Each number is 128 + 24 x the weight over its row's rms, rounded and kept within 0 to 255. Layers, rows and columns count from 0. Numbers have three digits each. The size before them is the row's rms in percent of the matrix's.

# layer 6 MLP up, 1024x256, rms 0.166, rows 335-443, columns 0-127
095:117107101154122149113120124118140121117191112111146160116154133110129127102139130096098125160106094097127096169114130106189160127113162130091101141147087150092134130106131106092114114105076159100144135141152161142150134125120135101082135178099142126128095149132129161144105099148111110122092113139158155140133103137118184134118094106135110163148130118118160134158103156116126116132113
097:109111106138139161099148105106132161174138108104151171110149102168109118127136130110162130089109136115105127102158129144149158126140172123172143096137102125097141124110101164123184123161128167149142167181123153154113186137129163152109144107123122178129086127142144112091139117103122121151132155158140107102110147193151164152127146123106135110129160163154131147113130139135105134145112
084:095126132112091164114112129111128155133173139111069159143086096153076124132133123094145139110127147159113071106164100137126152133079119114132135120131131102104129102130115102102141109107095143134164092162102167119140116149195163103119082155134115174132160118134109147101106138175109100169084147117136115135165120073169154129111139135126090109143128125154138141138122117155159151099128
107:132077140107124146111124112133100177135171103153139101122115113151128115082143129078160111118108121139135147154180144117095125161126111155118093138163097143151106119124111144151125120133114070111142179114132158143151119153150140078159167185174125151150111119164114110123140094107084138128159122084156152112113109112146120112155145092133165135145111181119156110119123170132125156084122
092:097167086159147136105084171134149152148152142114109140119134166140155142142117122129091134138151166141164116163129080164167146104129120093153164130149120121128187125127121095123153122103114102134091099125150111173100126129152150137117131168178124131132110147157143176169105131154146135155147140137150141121136110096130140136068134111152137164144123105136139120121125172085179104133095
091:120111139156178120143146146131114176147139107140093118108168156158132174134138094147164154099129137131113125105141096120128134163111117173101136132112167142129117129122136125126162122124120107099126097144115128182107134123161136142133114152117119092129125139130129152108120127075140121186128106125100153180101158117136145114126112177159116113113139084140097136144141140154167129153118
094:083143147094146156091160130122161128102161106115118128162128112109108129147132139103113106160127125121116122151182107146128141066190137142137151103135146081125108142146086167089146138103135138109078131110056141107115130116115142148129085086107162120099140121111162138132106118089130166102151108141168132094158139178129096123143128126160104116120100119119099142130112135091167158132112
101:106127117142141144104155130120095126128121101117139090153194145115148126098126104144103114112108117132151148095179125161128085110145123138129097136157117123141114084126147123123099108183118112085103096116136107139093137117130137116176094133098182156102148171103163121137111134126140140130150133129110115111143137103076081143091133137125132148099082098122174138125135150106133114090141
106:155162135160091157119152132123126105126143085049078087169146119111144119138113125128100153105139099127138080159102130126113158095142127076139169118135103133132151116124123148154089146114126120114121122105168114130147101130122182121090116168120140120140080139137174137082126114063130181128136123116149100083134146114148142092150131142127143143104139109147129109106131116103152098145117
101:172134093114107109117126165115144107115170119138104098107112077131124147094104132132134095105145127158137134111118108121159128131161156160126066148118142098140112109102095086085124098107118196109183141117099126108133168124123114147129099165115110099100121142119102127175098143118167167099144136132146130146120094154167162184132094067154123139099133114123146175122147130097115130146115
101:117131132093102128132157124120170125147139139135126120112084172185140109129110188121129123121103126118108087140140153151146148126126147117125132099083107137123090142093117113111100125149127131155149115120114196143137140157100127126116112137124113142112145143158135156113123118145176123146130133149155083120144146139129159114099093106148122127147114153181172141129141131100108194151159
097:162150113106167130135090108131126160133171123137106141155124106131085113134124078073102113103119136133144102130158128105113138124123132083173120144062155115087110114137049126101174121110113125121106103140137117111158141130148163121135102049110125103112151077128134105157111114135126118141153095141117119150106077160105163141130098109110087138129103124153103117145099140133146104153130
089:132159142113140080133182152131104170164164131162122122118184166140143116088124150138149130081149123142132148123117091121116150121129102094109121122157087149095111127092094100134151164113107122120136130125101119127137118125156142146102100104119147089136139181085149151128172084167120147139109158125104080110113175120138128133139172121135112115126160122132113089153128162138095078104155
116:119116117138136115179116139107167125111096133116102142130134171123172094124092133110165153168164160097138114139109086138130135129114155125085074107197113121126070080135099172125107117131131146124108154140087129102150118085127120136148122136129089138104129133086137112130129116147157138144118127164137103133106167051139100160162118129159101138106123132116154139134175148128145122121134
102:116113196149131080064134115142100126141150094119090126135151144171102137111126139123110145111094112127124129111132152154148171082123110131123108122122101122168099144158116123093192116124121173118130112182098130124167131146121111141125123124120142118135105145077099104122118087160139138088148149160165093141175122151162096135118148157135176144062085137124104121125161133143117127158109
090:095190133146121109136138137118096110112128115137108152138119112093171093103201109150102118113131154135084139126141132113155111161118111144132085109158103146131161102135134154192098159102143116149119114159132096113155125110108129156126173122118084084103130106094108130129117125100152132161101154096147141136151152084122121123143110137166167151115097135133115089112114149151161137127125
104:197150130152096142077175098160158121098131114105150100141147125177101148117128111150099140159109124149120120130149142153141131113103132132154113125188142145111106162141127146128109126148082089149126165087130153122139166138130135110132173138125139100119145133100130143138178139135143138137121157151121091082144169151131131154119126082119130155136132158144120150157146110153148108110108
105:140112104148113104130153103066106106123117130106125132102098146137087137085141144125100111123117112115115160146115112163151143205102115135124159145104116161153125113135128128097093137061117170121131112162075143119118100142125112122142136091114088118183107100106113122092116179107139132111123129138105125148134144122149148149087116139159157141091135133149095145082121125192114102146113
093:132123121122158128127103128146172148083154100108097119101126175155149170138135130102129103107118165138156083142149125135181117141150097137115142097128094130138172106128121150112071099115114119121161138107135109087088080103128155120122139122106134119109130153150150102145144133107146166119118175133123122129127112139148169123132088115155106128128109142130157124132139103101112158095141
101:092110146170144137179112140129132106095138148123095086164134122089108176136139125124103164142121166117156166105112164145110134155132122136150166135109125114106160167121121071143159120133114094105146139099079097144134169096139115125161089134109090142125160150102120135106116124126101117168164136125153143144117100134125138129133134126112124158104137109124102145086127115136139071105129
096:110108125138134114162151112161147140149134196128127085107130157123127108134090118136139139102121113107078136114143092110124124099129152138138143123155103121088102128125127076170112156090110125116104129101150129111136113114117128122137122120169109128132120078122133130137164093120136116099132171100145108133119155127153130158176160136124144141155169129126118108121079129167095080149112
116:083133087126148177084082144091105120105134166113113142129124119147133109140122154100120181130128110142098145119112143147157153175166133100139135119147116111118136119120129141109138137164122128122165114142082173141102113128121143118072090121096152148121125131137054113128181140100127086092131149162139132108164126170121141125163150124147152147130140127129128108160108115149121086119153
100:127104123126122127164151142151116127129092076100123152131166139151115152134129128136115119098176147146167138116113131158130151147110125117090112145166098112121102138145101152112139133088155156065142148161135140142128121107093133147140105123123155107133114148085149144160149087158160132149077120154144114153113093120129130157105117105131102180102137140129109114152090131141096117144097
107:150128150160140148122126139132108128158112139120093108099116123131150156101140102137079092137134123132166113133132140171125093159137111123093131137152177124136145119114122097147148120136135124108091165112122130098133118142142092152095080124125142129135136143168142135125165115125109158106100154083100078124130109115089144064151122126152109139142144120170114162103092139170112186091136
086:189117134117140085076124168098171130135125153120115114147133092121148133118143191113124094132145138138154130144115110146134093152101108121183155141131139143117131120173120140113107163169122144118130118151126144113154120080106158068102060145117177163091141080105142118184128097110140110102103119117134099108135132137100137067106088126112109115124111155125116117145132147108168105138125
093:096109094122113140126113137132158092111135181139111125126135086115122094113101092175142135136135120139134124151139114126131110114094142156094148113171136153119123098094090109144157126127139126106120165170148182140116116094145138109175104169121156127107122139096160102156127109076114103127143130137160143094133064184161099137133131105161156081130105118072144151100124117135125091125128
104:126113133127118121132178112136125119119146101105130151154120118123127124134063162126125141172138127174190071126090128165138139121116114152131111125169106094138146118141083119105156138112120161135143139100124065083112101121140094113150127118093118117104079130140130127083147106142104153120133148165106093149140149089141108178132102084092117145159154138145141161076150125106121169114148
091:169153142143147113136068134169133113074189134136132174151160115085105112117159115133116148148100097149121143149143123142171143085146129125105146118118106149171134107126177142109146087136084123123154143150101134137060148130111162160139116086098125118157095132122185147155146117121133143116124129150089108104140084131146143092186150114158132114167125098113161115147096120130100109172112
084:142139161117162149093181105099104174123132108128123133123106105155127112119116147129166178137123113124147111122137120148106108080126113135116141100157151148147062104154160156108143127185113123156129155088174127133145129121173108150133117104176106139109117113115151176110134157127133125163155133158094122133105080111143119077087183137140109138098138181116157131109143112139125077120127
099:124152090129126111142176123151132122162115167122120149139123123138183165079110110163132101124105107157115103129138094166149119098170143113128119128149154138113087110073142104160091162102123097107095147111095131111152162126124125114119158163136125135143104138094127085113143148108117103118154064164144153146179158122123100161092066109103137120100134133150103115141117089119142117150088
102:148148151095137143150129120111104157127094120140155103119127134128136071122121127141116143149109114098148112100141122132140119129100140093117117124134102126107096140124162099154146124125163150150175076111131101102141151116160078117121144107123129140114111113125125192138119159113125138129171108114149102153124190160131102134145135208128146118133120153125122186172121122135127157101168
110:128160166154070124136132135106101131106141114149088164166152124152104127158128096115175137110121148159186130134156113118165128164117153164087108117120087128117103103128099119154152153127118131113175103167163147125156136135129156098137105126115138098118130138113079113121116115123096125095145115104095149123128126111088167100107122089121123147141103129142154144102129138178095163128130
093:149095097120131155154146116138175142100112087138116100113143103096137140145112110106105110134111154125158112102144115152149168093140146132151138138149116181095121159096135149129122092161152088130127141121133107099126087104125086127142142155147087145125110150134153129139121167077141155089137117112134168130174121120152115142133163111142116099166123133121131124167132101124117129100144
090:133132133105160132117125124189176155173180093113152106105172105165124144162125105121106120173106091088183115116128110129104118111106145080134150108114138039150133165121123052125127156147097137123157125125134120103105141125143156099123076106160140168116103119130147111132133158072103140155135151151138096153158172155168119152137144156152109126133128135100147128122119123140107129105103
104:093101113139117084153066127149150076153153127155117106130121111111173145152149117098128122147121128177111089109127118136156190114135116086115191163163163197161112116136130124140115105136115143150127190161129140113072119119105127110120154116103145168137176156157157122133169082119149127123118129125142108129115161126124132114138117093158133157131128127140166141120168109131144072134111
095:153109134149133161118131099176106143113166104128153126122112111157101097162140152146143135077123114139146095115140117078121098110113151141109120116132146106121170146131105139105124140170136138157129146102125100123096142121144170136138142101108120096088145138157096144164145158131157153159126152132146091083155106163157086153171108117110105114160122141129139125144149065113145120135092
102:119138157124145083097128108131127107082094117150125151128133070147109117116161133141159142127142122125135070107123167152144125153156148123095150165125107123155105096133117130136096164098146151153094116094149130131172112114099137072141135114126118157147143175149070145163107100135142150154129141109122135101107091153101125150134145118144129108143088123136093124122117115120143102099107
112:140122147126143138089100117163171102166121127111139164091139134095103104101126111161095106107090113129131116093117102106120088129124084149135125112137112152157115153111111158096131121122134108149165081118105135104149150091127087152133141149128141135119148167094139114159148157145151116086149132128140152107137139147174116124147132159139116105136130082137090155124138139124132133132125
090:182121128103113086163089151109125125102124172128118122113129130167170142151131163096157132157160118131135147125058143136157146126118128118140104138157096145155129162110130128124141131109110118191122169091139076116124104112147086151105118097134161109150122124144164104104116072149122095155117143099142077130205129153140172129138124113120134196140163157171092131108131106085117159187102
097:127131105162151168128158146121115153120129122131074101175133083140169139149151151125134113167118162096150118114149151119088154102135143138153110141148121110149147125120132145124134117117178089121115134128111139116120097105145132168110136133129114118099161095139096152105161086139118142135145108157125142145184099089117108098103139124108121166128141120127137129145155111097166133109141
108:131135135137110148164165135168094153083153120118139154106114113121069078096062137107138103129127126154161099098118121100170111122112094103120150181142181128120137079128140127114185094101119117148169123121099118140138114118149127125121109121096133156157122145088132122193130114145128130131146150120149120132157130128137129153150126109120135134151107099095107125105134108138130130156133
096:122115141161102099151108144116117135142099097114081147158122143159092123162100132093148177100129154157094131127106090194150157079144098098185120147154134103132080149099166103159149102126094099142140124146136127113123126131104113141145124113158158134107140097130135117110099131181141114133130136165127161096136115099136136136140130100104145095128122116125129129132144147127102125111152
097:172133150154134116129097119131129127188088156157141145154116133168133165124152135137110139071114127136111099126157131134129088102132111108125110126153131131137145133110156090121128135130179096103132111105102107132128122113138128133094107114091127129168085144121173118146128098138161115099125098126118116120115140156111154143123143146140096100161081121148160152173174149143126120168079
105:115161163123173132096156136121123148159127136097128145175146117100085108122132129094108106138101115136111123161144131145130149176133130094126132104119130105117134145118106136098142138114129138145079092131141110096172142164122113163127116132087146119139130089132110121063148150140116095142147146115147110174108150156179088131114142145132146133091154133111182125149148124159131157114120
108:133146110119112095137130118127150129134151102115132100049184145085141148170116105118098167150114124141184119115126133098112139123147152168108112121166150130120088137128145155117106120110112137133134138124119110189131148136155103139147144128110114177138136157151143088158139139086147094136116132063067128102105150128147101159167141109166118143117107116142120129136115082133180094112147
101:124111170154150119115141170155126157115127140162122128110162134128128136120119147135090067130111124129141101103133153118145171147136087138190101117160139106168174118102135151110113128107117113109134115102148168152157151148126123121097134130128090132116144145130149129120169146175112145104081193111086119104091098127140117141131142108183136126122140096168163090114103142114115128171119
105:138134133144112153111125143130143158132131144087108127131088080112163142164113115122137130139139116131160126116152128104163099163144126154158141165129192170124123160159124110138089157125112098125191116115131151096117115087067146122136131102100164147145124172110141153130124121128167135134098132124157083109127135121126108114099112125113108149121142166135138125121109134153151102132119
101:158121124107153066109149131110139111125099147123121116115098169110177097116144167132103082121137134093153126118122100110106131099138120110117094049137103165113094131100143193126117105125119128122128137112143109128071107127130156107141112117106126120175146121111146152154125153130166157104166128122108114143168128130133109162167103139181165147143153103136133116153160159113147158143137
104:158124134097135121113134111126129074108147147116150094149111176145118106128103182121110116149124137127150108128076134120141146148112096124144147094122143127108134108146135107113136110132132153083172126102110152145138154100135120092108154129096086127092105116105153125102076176153126125121117111126158140126104131112103114156095128106136142152111114087134113138082116145127108127158106
102:158137108112142168123061135152175112093147148122126116155151162154080130165144127135108081098117146092172070115149107115151121097122118108145122149133170134129132072156136097111079133116138155145111095102132139129133089135096156114138115162138154094129151099108141143124104137119142108139145161116131121126126173135105116094170096120132113122160109165143151146148146140081137126096100
108:153128134134116085097170139135146128140134119145144140112125161112148123127134148142124157139077114132127124136140087122107149159114106101092150099155129139136126109159105114151166136093088147163142138136149140134144138111127153113107110162086122095122103136160127135111145136104137181153107125105097116141148112152140132151114109128156142102115116085134112150124120143155131113131136
100:119101119131130139145129140141103158156127107135115137142081072121177115115081125130113151165130142136127122114135100132117137105120154147156116095135139137136113126128147134136133140102109118119128127140143151130099133123112146133170162101117104137168125133116120149160135098151094160091164121162111124097132074121135116128133132149112123090140138152124120072157126101143137092065159
100:137127131122133125141136140094133121149118159113132086160091142159168072089125132120141112144145111154132115128127132128135121128091137109112115116159104149156088101131126118152120158090129128152137168101131115157101129145098143149150077109129150123117113096135156144111121160113120112117172074093122085116140155092134116123129124137153120118166143111117110133137140157133116148102130
096:143111139109141172119149124133124097137139116155109129158153103165139129145112143114140115107125116101118128145145117130142115172123130106105131169184096150099154114131142213131111097126075120115122127153153123137118150140111121104102125124121179104127129133095135102175127103119148134138145127120128103125119106084125156131158119109167103074118083102118164173092063107135131129138088
100:150115148126135117144131125105115145144130145097129107162098105133122174186135114129131147072108109101139151157087092161143110150117130115175126168151145139109146135138120109112150098098118160147133115165133105116151134136141175145147115117118087133160120135167155112137142085117117144141150073131135173157170164166142130138106149116148125107131115126146122113107155100145105133129128
099:134149112117136090117135145113164114132115116117146129136104085135143145073131149111154086167156178136115107094093110152114093074155105119099152170108101145107115120143133093095091130108092143115131116114093131152162096088151129135099118131139139107152108167126113154108161119066107107145136106112124138137122187102136085095153142137154131109151130111136100152139170145100124129120118
094:103152110158118128132148129153170152128130124103113172121148163137138127149135128138122106117117149096138087131137149118122089171144105144145136103133134143129125156097154073138093085067122101129110140129093130159133126080147101141116139092087100139158124099084124135135139106151182096104111127122152109101114101143122111094117074138124106142102162121122126173129157122115136134137105
108:138112165136172148078139139128173128127127120123112129112116088106153133153127107153099138145129178116128147126131128125174120147083155098151098107159095147112147115129142130176146124150122088091104099126128133138130136096163123182134130129115121125123132137121096129146111120101117142182148137112092106155115129054132125145120109169130102121101111192142135127109134109134136124117121
098:109131124153136127147118155107132150149117132085172094118112151124100148126149098149119137130138171132174143132108142113141116162146100136144122118109107101105150134154128156134150103112145108084152126128169154148133149145149172156177139132145128125110085169121117109163144184130149112135151145195128139158121116094148139131059100086141106136146146096117152110122107141101157093081149
091:174133099138120113160129168124153118172125138091128091103193133128115109103114108107153104141121103126122117157087108129142127189153128129151108150161089110092136109150080134114149120154103087149164151148131122116126103133124148148128122095107162103136114162139116093126094138129159152132143119166149122120137166146159176150106145155140146142115120114122127101131079167134134069136090
108:120125134131112158122171132102137103097139128101135160126135157172129095092100157151099136133111125109144130129128071161136160110113135123137120121158161118141117077133117148132139152105130114120150149115128102122131122150135081133126146134117087136133081102159147127114138104119136155110122121129146130185104135132107137081149099127085118109109112156160135151098097121077087128159131
104:150162102153146134106131142178143157143088111107134103066126121109108111173133099125117175151126147145110113126146130111119117142144107126094103118123132130169135107102103136167143140119117107117146169114111132117204069110096133163125104124083101059150153145136119147131111112103173133150102137154143120128123116094156173166109130106174149124146120108085133105106100124085150122151087
095:116144089121137137128153159137110104132175159097105158087137100136089105134160108152113127132137105102151131159154118094161093136141115145115102061105078149145089134082076128135115117140127174124116111153148106116142091119114098122130112118105167052155099171127096091120139122106159132099138140155119134135137131120156123059124117121131098141170102115146152118118097151158128127103112
091:178110134141160091113159065121147150118133091118132093117118124129140141108178130147129130118101120172118156143134123147157107096147151084093137109137103121145104129156113154142151134113162139127139162144153142155138134114100144111114166123155078117137151150153118145121161143162172120087154159134113165106113121144126085150137122119123131123163115124135113150154118100167136131160085
105:124129097136119121127129132158176139139133086165100139142144122133111145114124135133156135141161158104151088093109089172189069155183160124112115101132141104116171142146102134129164118109091113091093146126126084132145127118120155121121115130146113110118142134158124167166145086132102143110167146136127137124147145115111135130136134110152102139150115136118108146126162109149105129175068
100:117165134121136142150162125162127089119130113123115150163150155140153158108160119126127175128117115117152108095124124112149129175168157109128128144116115145119082099095099116150123120123135155110160126101108114129137178117167140081109139070147147086086135147087136114130206124121177125164153132151125101080123149101154099101155148128107109086103120062110139138112108111126137126137077
096:185118127091163126128127151186141157148165128115109137159117119107138128154144117081124152123132136074153116142165135113108186119118146152124138095123112106171165107113151157107125184122147131151166109083158144135159127135122194147123125139093135128107103094106157146087125149118115149100128094099124132113093148123167119136103123157159137145085129133140082140147111141148140125127151
103:144153130142150148162147156122102166125119140157114085129102147123122140119088132138095158155095128075112094131124113106098139131127130140147107133127094140129045160085104106138123143134156120105162124147104116096110154116128127116108117103096105119161123113098160121096112110132110122152145077144162147091169185118149089121110165082128135146165121119112145122140165150160139123123133
115:131115077128138123078166091177078139130145139140127104158139111125119152129143120106128189179105170110121128168123161126087155098136150118147132127117137144121158135138094117124152123123109139095110119115141168143157106117113121113183136131098136124068107118075114186114133107122148158131121090125142140157131118127142171109112134102108171154138135163123095113126168157134137132108136
109:153107139168159122150162142121121149147103106117101143145137128155085149152094124147146119136101076137140125103150129117148123106130153102128124127087143138128159145130137149132143168133143131148114109147152157121139103159138185140096113146172154130114111113130143162132092161115093152117153118124116140153129129128133140179096130118134113141152135128164121159143169077110125159142111
091:169113151199163103109132116126111130097162144136104136111124135105144125152116107111145099089088129147143127115136127166150148117172098144107103099137140143123165120155090138146135134131103115126109149177147145099142127128104169163120118126161090127131083072138124129111114113085130161138161166125091180103148130146119076154102108062161125127091130131136147116130063104151107113105129
103:168126122154137114146106142131134089162113160121176127137139160121120077166158142088145119169143109176162068128147088138137116138177147140175074138107118148114147153101138120131140138094121124109150149155154162127139110131140159141139097113123135159170135118112105109110119116138151114103159122143155116158128098161177156137116159144103106140120132122125156141155062113129099113102118
104:139129083128117109117145131111129093107133129142137135109141136145129134099086108137093123120163142118157123093143134126144119137124145127122176106076147093141133093161165162118134093116152117093173128127153109167161124162139109123147133114106176118135099172147171122120121140169098169108134102138130154110152121118118126139152146105136111121134103110116113100120109122152121157173086
098:111145122125111145141131116125108117147140143173168172144123123165178130134085097177135162158144123094145110117136118146091172099183171109143128100095122124135117114104172125154119171099101128118123143168142115090137129160172097082121145113154130114139129144118106123109089117144137120105141117094143132124134136167144146165129138169150164153136154127151123145114127100147141111119097
104:146098143163132145144126091154113122141118147114108162144090111139145098159129101181120167136086117133102154120079132123101122156179140126139163081137136112130138154133145109141118105125124117090162168109126131090151098114190147179123151115128142068129120122131095137102114142142155193156132146112134132096165107141145107116092118130148133119124117104130140119129150163131129104115096
095:111162141128113136148158145119166100110148112132112103106102115145119119104151133141164133108130142132125151113124141154152133136132133128119103110120136137107149124112108067148127128143134083114128156131134153121143127122167165131141106123147105122187110165118167131114115113128106118123137148091149113133141130101176107141120091099135187159150107131180149096130146134119157108129167
103:176128105152157094157122134158135165116165165124147105145132102112146141112083116142161138095151114117142096148129111146108138135172124163145083114110084103106130133056106171120102167125102096140150121126106151123101113137101098082127095110130108160092112141114146162135136168097073098109116103145115104141139106135149124103157125094105120097086121112109120123115133131136137097096115
089:167128123146154111080113126130115163116123115120123143138122138166103129136112114168144119143115103136093102128111154156126117119167115127160123129118092125154062073159144087130123098109137094156095085126178153141118100162139146120130104153141144095133109080091135153128113137134140144126092148113140100122156151145108132122085099152124133108104079094114093137145149186159139099125141
097:098117091093139125146165136100119103108132098098134127154174152093135149092138166125112107161126112142119129142146158126136127147143146108147159158120129139128149105130086098147107124108105129117162134121142168149147118083118100130093151129141129157130155105120101103143097147128134134135119122174156151152160105115124086146141108099152156116123142172131119086112133130130135168149083
118:130152123136149092095146094105104136116147129119145143149092156143094149106135155129153136120124117113097162136149103116104155139098128130118148106151152102115120107124122110129080145137111137129131132117152157079121141138132142105114127119115139084136130137069137124067109139118135107106112081184092120120163138156127161128135118118112156132113111127118095118148169168145139132146134
099:115191102139180119126150124116136145097123103166118114134126112130080146152131142142069109090117134176124130099132160127154121127096135145125136099113113157088130121126169086115165113122156141136096096192114134090092116112148110146116128113118120125109114140071100134154125145159117142118142140140156158137126135143136105145112123117166135112126124159109151138161150109138148117117082
106:132113126111144155140148098156130111106164139078123138117134134105133164107108122117095090107098105088126094135159167118130112113142086107137136119132143138188160137116105161132105117115115114142132094114115117152081113168160136143157094101109135144112147166076064126170116155165138140126154131143147129163145127096129116108149107134156089091134140163115117136100131117136125116123097
111:143166139158120115094105109141123119095114137125167101144151155138117165116132098124108148133137127108091093134125093114129146140166111120144099142150122069154197090129151149163112148106129141095114148115097146121127125111175147147158129120111118135131124091121143116094132088104086136123129100153130142136147131149138115120148103096105144147141128149152107123105104093159067124124153
104:158129159133151124155125112104160147151093131083098096100092136149142142108128173137139109129145112102128162136143097119159110085122103108147111129118081152119133125109153142095125170125188106120107100136108124084133108149109163093091146122124116171094114131096087138177182152172138153074118110124138145144131133119104152148124129167136104121120071130098153126164128178146118119141123
110:106134115170095133133119121084129121109136102135130139150130077169128129132136162123103103104130189135101139115111142108123114130092130129106103115103132167128148134136106163152144144124161132113154127163108138122120128109157158153100114146103142158125126109171082123109172153170119162118117128139103136114127126127121119142153137107109164116130151121158162135132183151122132147182094
092:161130148154140098138115152127153116120129114051116166177158131191131151153118104138157124156150121130080135164113122185149126147128115102094130127157162146148111136134127121111129148126127127073107151167121094137124128150149152159125107109102123162169121135146151135139148150105114119135135168106151168108105148154125090110100107115155101137111115123117138094128135127137124089123141
113:155121120098121146141134153102102125123146145131095128121066132154159138122146049147103121157170107121095072164120119132113127190104099103172173118125100095122121114122094160133146147114138163132156116141144147168134114154114132125125144131111163143122179119100055145133137136153090156137176130143094127129143103105115164106122098155162145124106109135136059108109149094170148117184140
094:155107103139153096096136133174137105146115161123130083097124118144114134096107097151123094114109146127090137092108110131153133127139175126110195165109152143141174117137101135093133182122116115108112135124111111115143079112127162122147098125138134122138128145149128094122142140131116111120110158091127125096105132094138136130154125102133132133108102135145119154133105170139183142154107
096:107131134132128179113140129132142137097112098117124133143104139153121153127135127151137130105103117095136124120123097134124131120123143117109109051133123144115155129119141119170096104125073124122161085120098166133095132124176101143180108157140106083101119152133143114140116134122146209121134127135086141168119121130164103135138149116158147125143141172113108060135116105111099098087134
098:171130094162128106106158131142142134130147202090096064152160118129106082088116113152065155086136122108107161127122083133147138115170100126117172131119141172154070129118112138125148146109154126110127133156147134165131140103100092087131149120139144130104106148136138113145096117139129144137114123113129086152142132147171139096128148145130100161124132136098098115137177112128174117133113
107:094124128135170132085175134147125144140122132090128129138104117157168132140120132173116174144111125116189124105106117104115144173123159158089110068084120130090120135109136141121082159170124110126139136127089164124130116070131148155082117152123095137133131163113137145126094152123162131107118125141086097121100115101092155104150124163159148137169174171153107136139135100108141112086124
095:118169115117110122109110137127154119126157146123137132125135073138093102119121134114129129109123135102106091124126137125156126117160086190120127139174116118124172095130157122149129163139077098155163132133143129117141098124177166139129123100159148100151100134121103179061109089107190097107126112108110126135118150108124150100052122166089110136104104127125166079131137134156138113175123
088:132107124135152151124135125141159082126190119107152061130143140135126125170104156174112109095100157164129162164134080135126118124169106142137089140138121147093173135130143155125126139144152138123190135092129130143127107105119135130184139172093150121133090111086094117109096137113102097136123152166172147117149107109165089114124156136131107157136149152147146148124142135117117110138162
092:143151145110116142110117098123156126084135089084116126122153094149171159129176136100145173149098159089151123083118143096149139140135098153162122158137109116103094118131143128149080170181142111134123139072166100121119136126147109105138134135121141148130094098122098143104160126112111098156124141076097146176170127102164153059166133175141134157098125138135126133065166120101147134153130
105:132106121132111110119058131119117104117141163136085125109103155106087114140105139136116123163108107120179118091090131138141125112089136146110104132135130147129110110111087113152161154068093095150134124173101154106102119137118103145155124143186125102134127145157135114114170125136116113112152116171097138070107118083143147093153130121133180145156102124147116146062149155129131143150130
094:146111077100145142130130128107160130137144137108108129127119122111154099159095136077135153089136154132085073132176146096140173147173124109130118117138121192060133092137143097106129153107089141121087150144120156130141162144187124144165105125136092144102140123112143139139134117097126170122105127138146079143131102149111144150121117125146116160126154108173122097115141132156102139112093
101:170074150111126116119114151155123133125124172121106127085109111117128119120148111160131154131125087104112162073112107152133118130161157139143112121149125180164121119147114135155158124153139097153148130109157153128150150128142098165121144114107144128142101161145092123122119119157104136131087153139120150087136146101157122165146122157136096143066135133153172143118136159120110096095116
101:147173121149144142155105121128135163085100103085097104123090144142112127103105130140087102140127136111108114101141128154102126101097110136134112115148118130169177131103131151138133140087104091120134121169100154127175120118136176133114108137111153106148087102131135156150139085144131150134123195106168137120156123118131100107127124148152107124146107092094134100131145146153122116134143
102:161171149114145102087134109129135117104138104139176108126088074121075146111103138084158099136132129124088121119144120155155118150128145182110107166107114095145154123162118142104111100132164097120105119143126091160120173127108136089133126095108123139115118147157176107108118139130099121135113097113118158159131107144119111124124136081139137085154115091120101122137120127098173150125128
100:120132122076165154122126156114135146136162123114166118140125138134172139117150145122133177110171128120141124136127139087125091114162145145130110112095132159095114131130112094114122163124140089103091143073122110165114111093155082122150148134125123098127109127159152136107106122128093119088146117139103105132144093131154138132122094105129122179101132150133175138128159123160131083135113
099:091141114123151152125125145121117131099152122131120134105102130116128165115100101140097126147131128158180126109138133122132146130132125171100133158141121114145101155129098171122131099149088082145098182165125136162084122159143167091109128112142116139163106116190113126119088130122143110111159119101161122114082138111143114100115173097176107125114117146103107105114103118167144127101157
094:108125152098139179117120107083131126089115170106145132126136135095106159184119129133151107150128131094127108121108114128173104173166105149112129141089127128132140131159122117116145149115117073110137171119141132120129117120142133144118142074127126151159109124112131126099129071095137104150124126170110076089138111160137118136079126106106127132111173157126108125153161127103125116096121
102:156206117161155150150117109110130108143139101101120120123110111131105135111135094107124170155109137106131127096175154152123103126091110114160138153111115142132142158129098082176120096153166084128124125154105122150124112056118121150081098102122097149107103188102104115138122136121160126129086123145152173123165122130136126134131140126111114126126153083109082130146133095111126124084117
089:136089110120150131126101140100122137087098123120154121116102120130139114107119107114124148135091110132083134123101129107161111115098099152148165135107164117138113127187120115103114183148148134126122143109120125141089126166146118115117113104148133080135158155121156172167098128084122149118116137123132110105132139134111093119140073158161146161186157157111099164152161133099086153125127
099:135157124156135126126118120119138196164143086146090118043074163116161103099119166104096178116154109150124094105153092090109117177155131160128161159107124134094136141180110088124110115151119170154105116114145089122162112131122115108158148148185124129076128129100104142084153099136148126133169091125148115086163122134121130107110113132152133139075117174154103130126173133143125139118118
107:147084121108096130096149138120137093143136109118166133133159098114112174128114106167110132129131164123118111128108130079118073130160106126203140122125088135069133112071131139129174170123106116113130112106118120114175093175117158122117135070079154139154119184129091116123130098145176158102109095125164147122182131103154136111127123149128147140116126134130141131106161133180151088126115
108:156138144135138107106158126120145103117146135132123113156135139094114119104087122123122144124171105122098080106131081111119138077117111118123126130127098134096121143141123175154157104101121114147088149111117110152102109116134104093130163154075150149151094131077123120117132135143153133103126137155162165106100125160126140115124178062127121138112062117168145143112114138113148099105097
107:127108191127050182165132090082141144137203150131153129123133129136098086160127129137117127126151154119161113072130086104129125129128151155147082135118142124090139160146170129138109129107116128142145108134123126119139131129097124161115121148133155110126134143185139125132130127169131132092093180133101122142114122162152098121088119106117139118088120114180123142104146118123151140154157
107:130077126131116137127138140122127084126094091127145126103137169119090125112101116193132139169106161133186132163145142111179161131050158129144134140153110145122109140147150172154150119117122108099100137151101165128117111120128073074147136064116102125102092161122127109119130105139096163121168115149122114133139110091122087097108118138145147130127127158154119092120155111138117114129107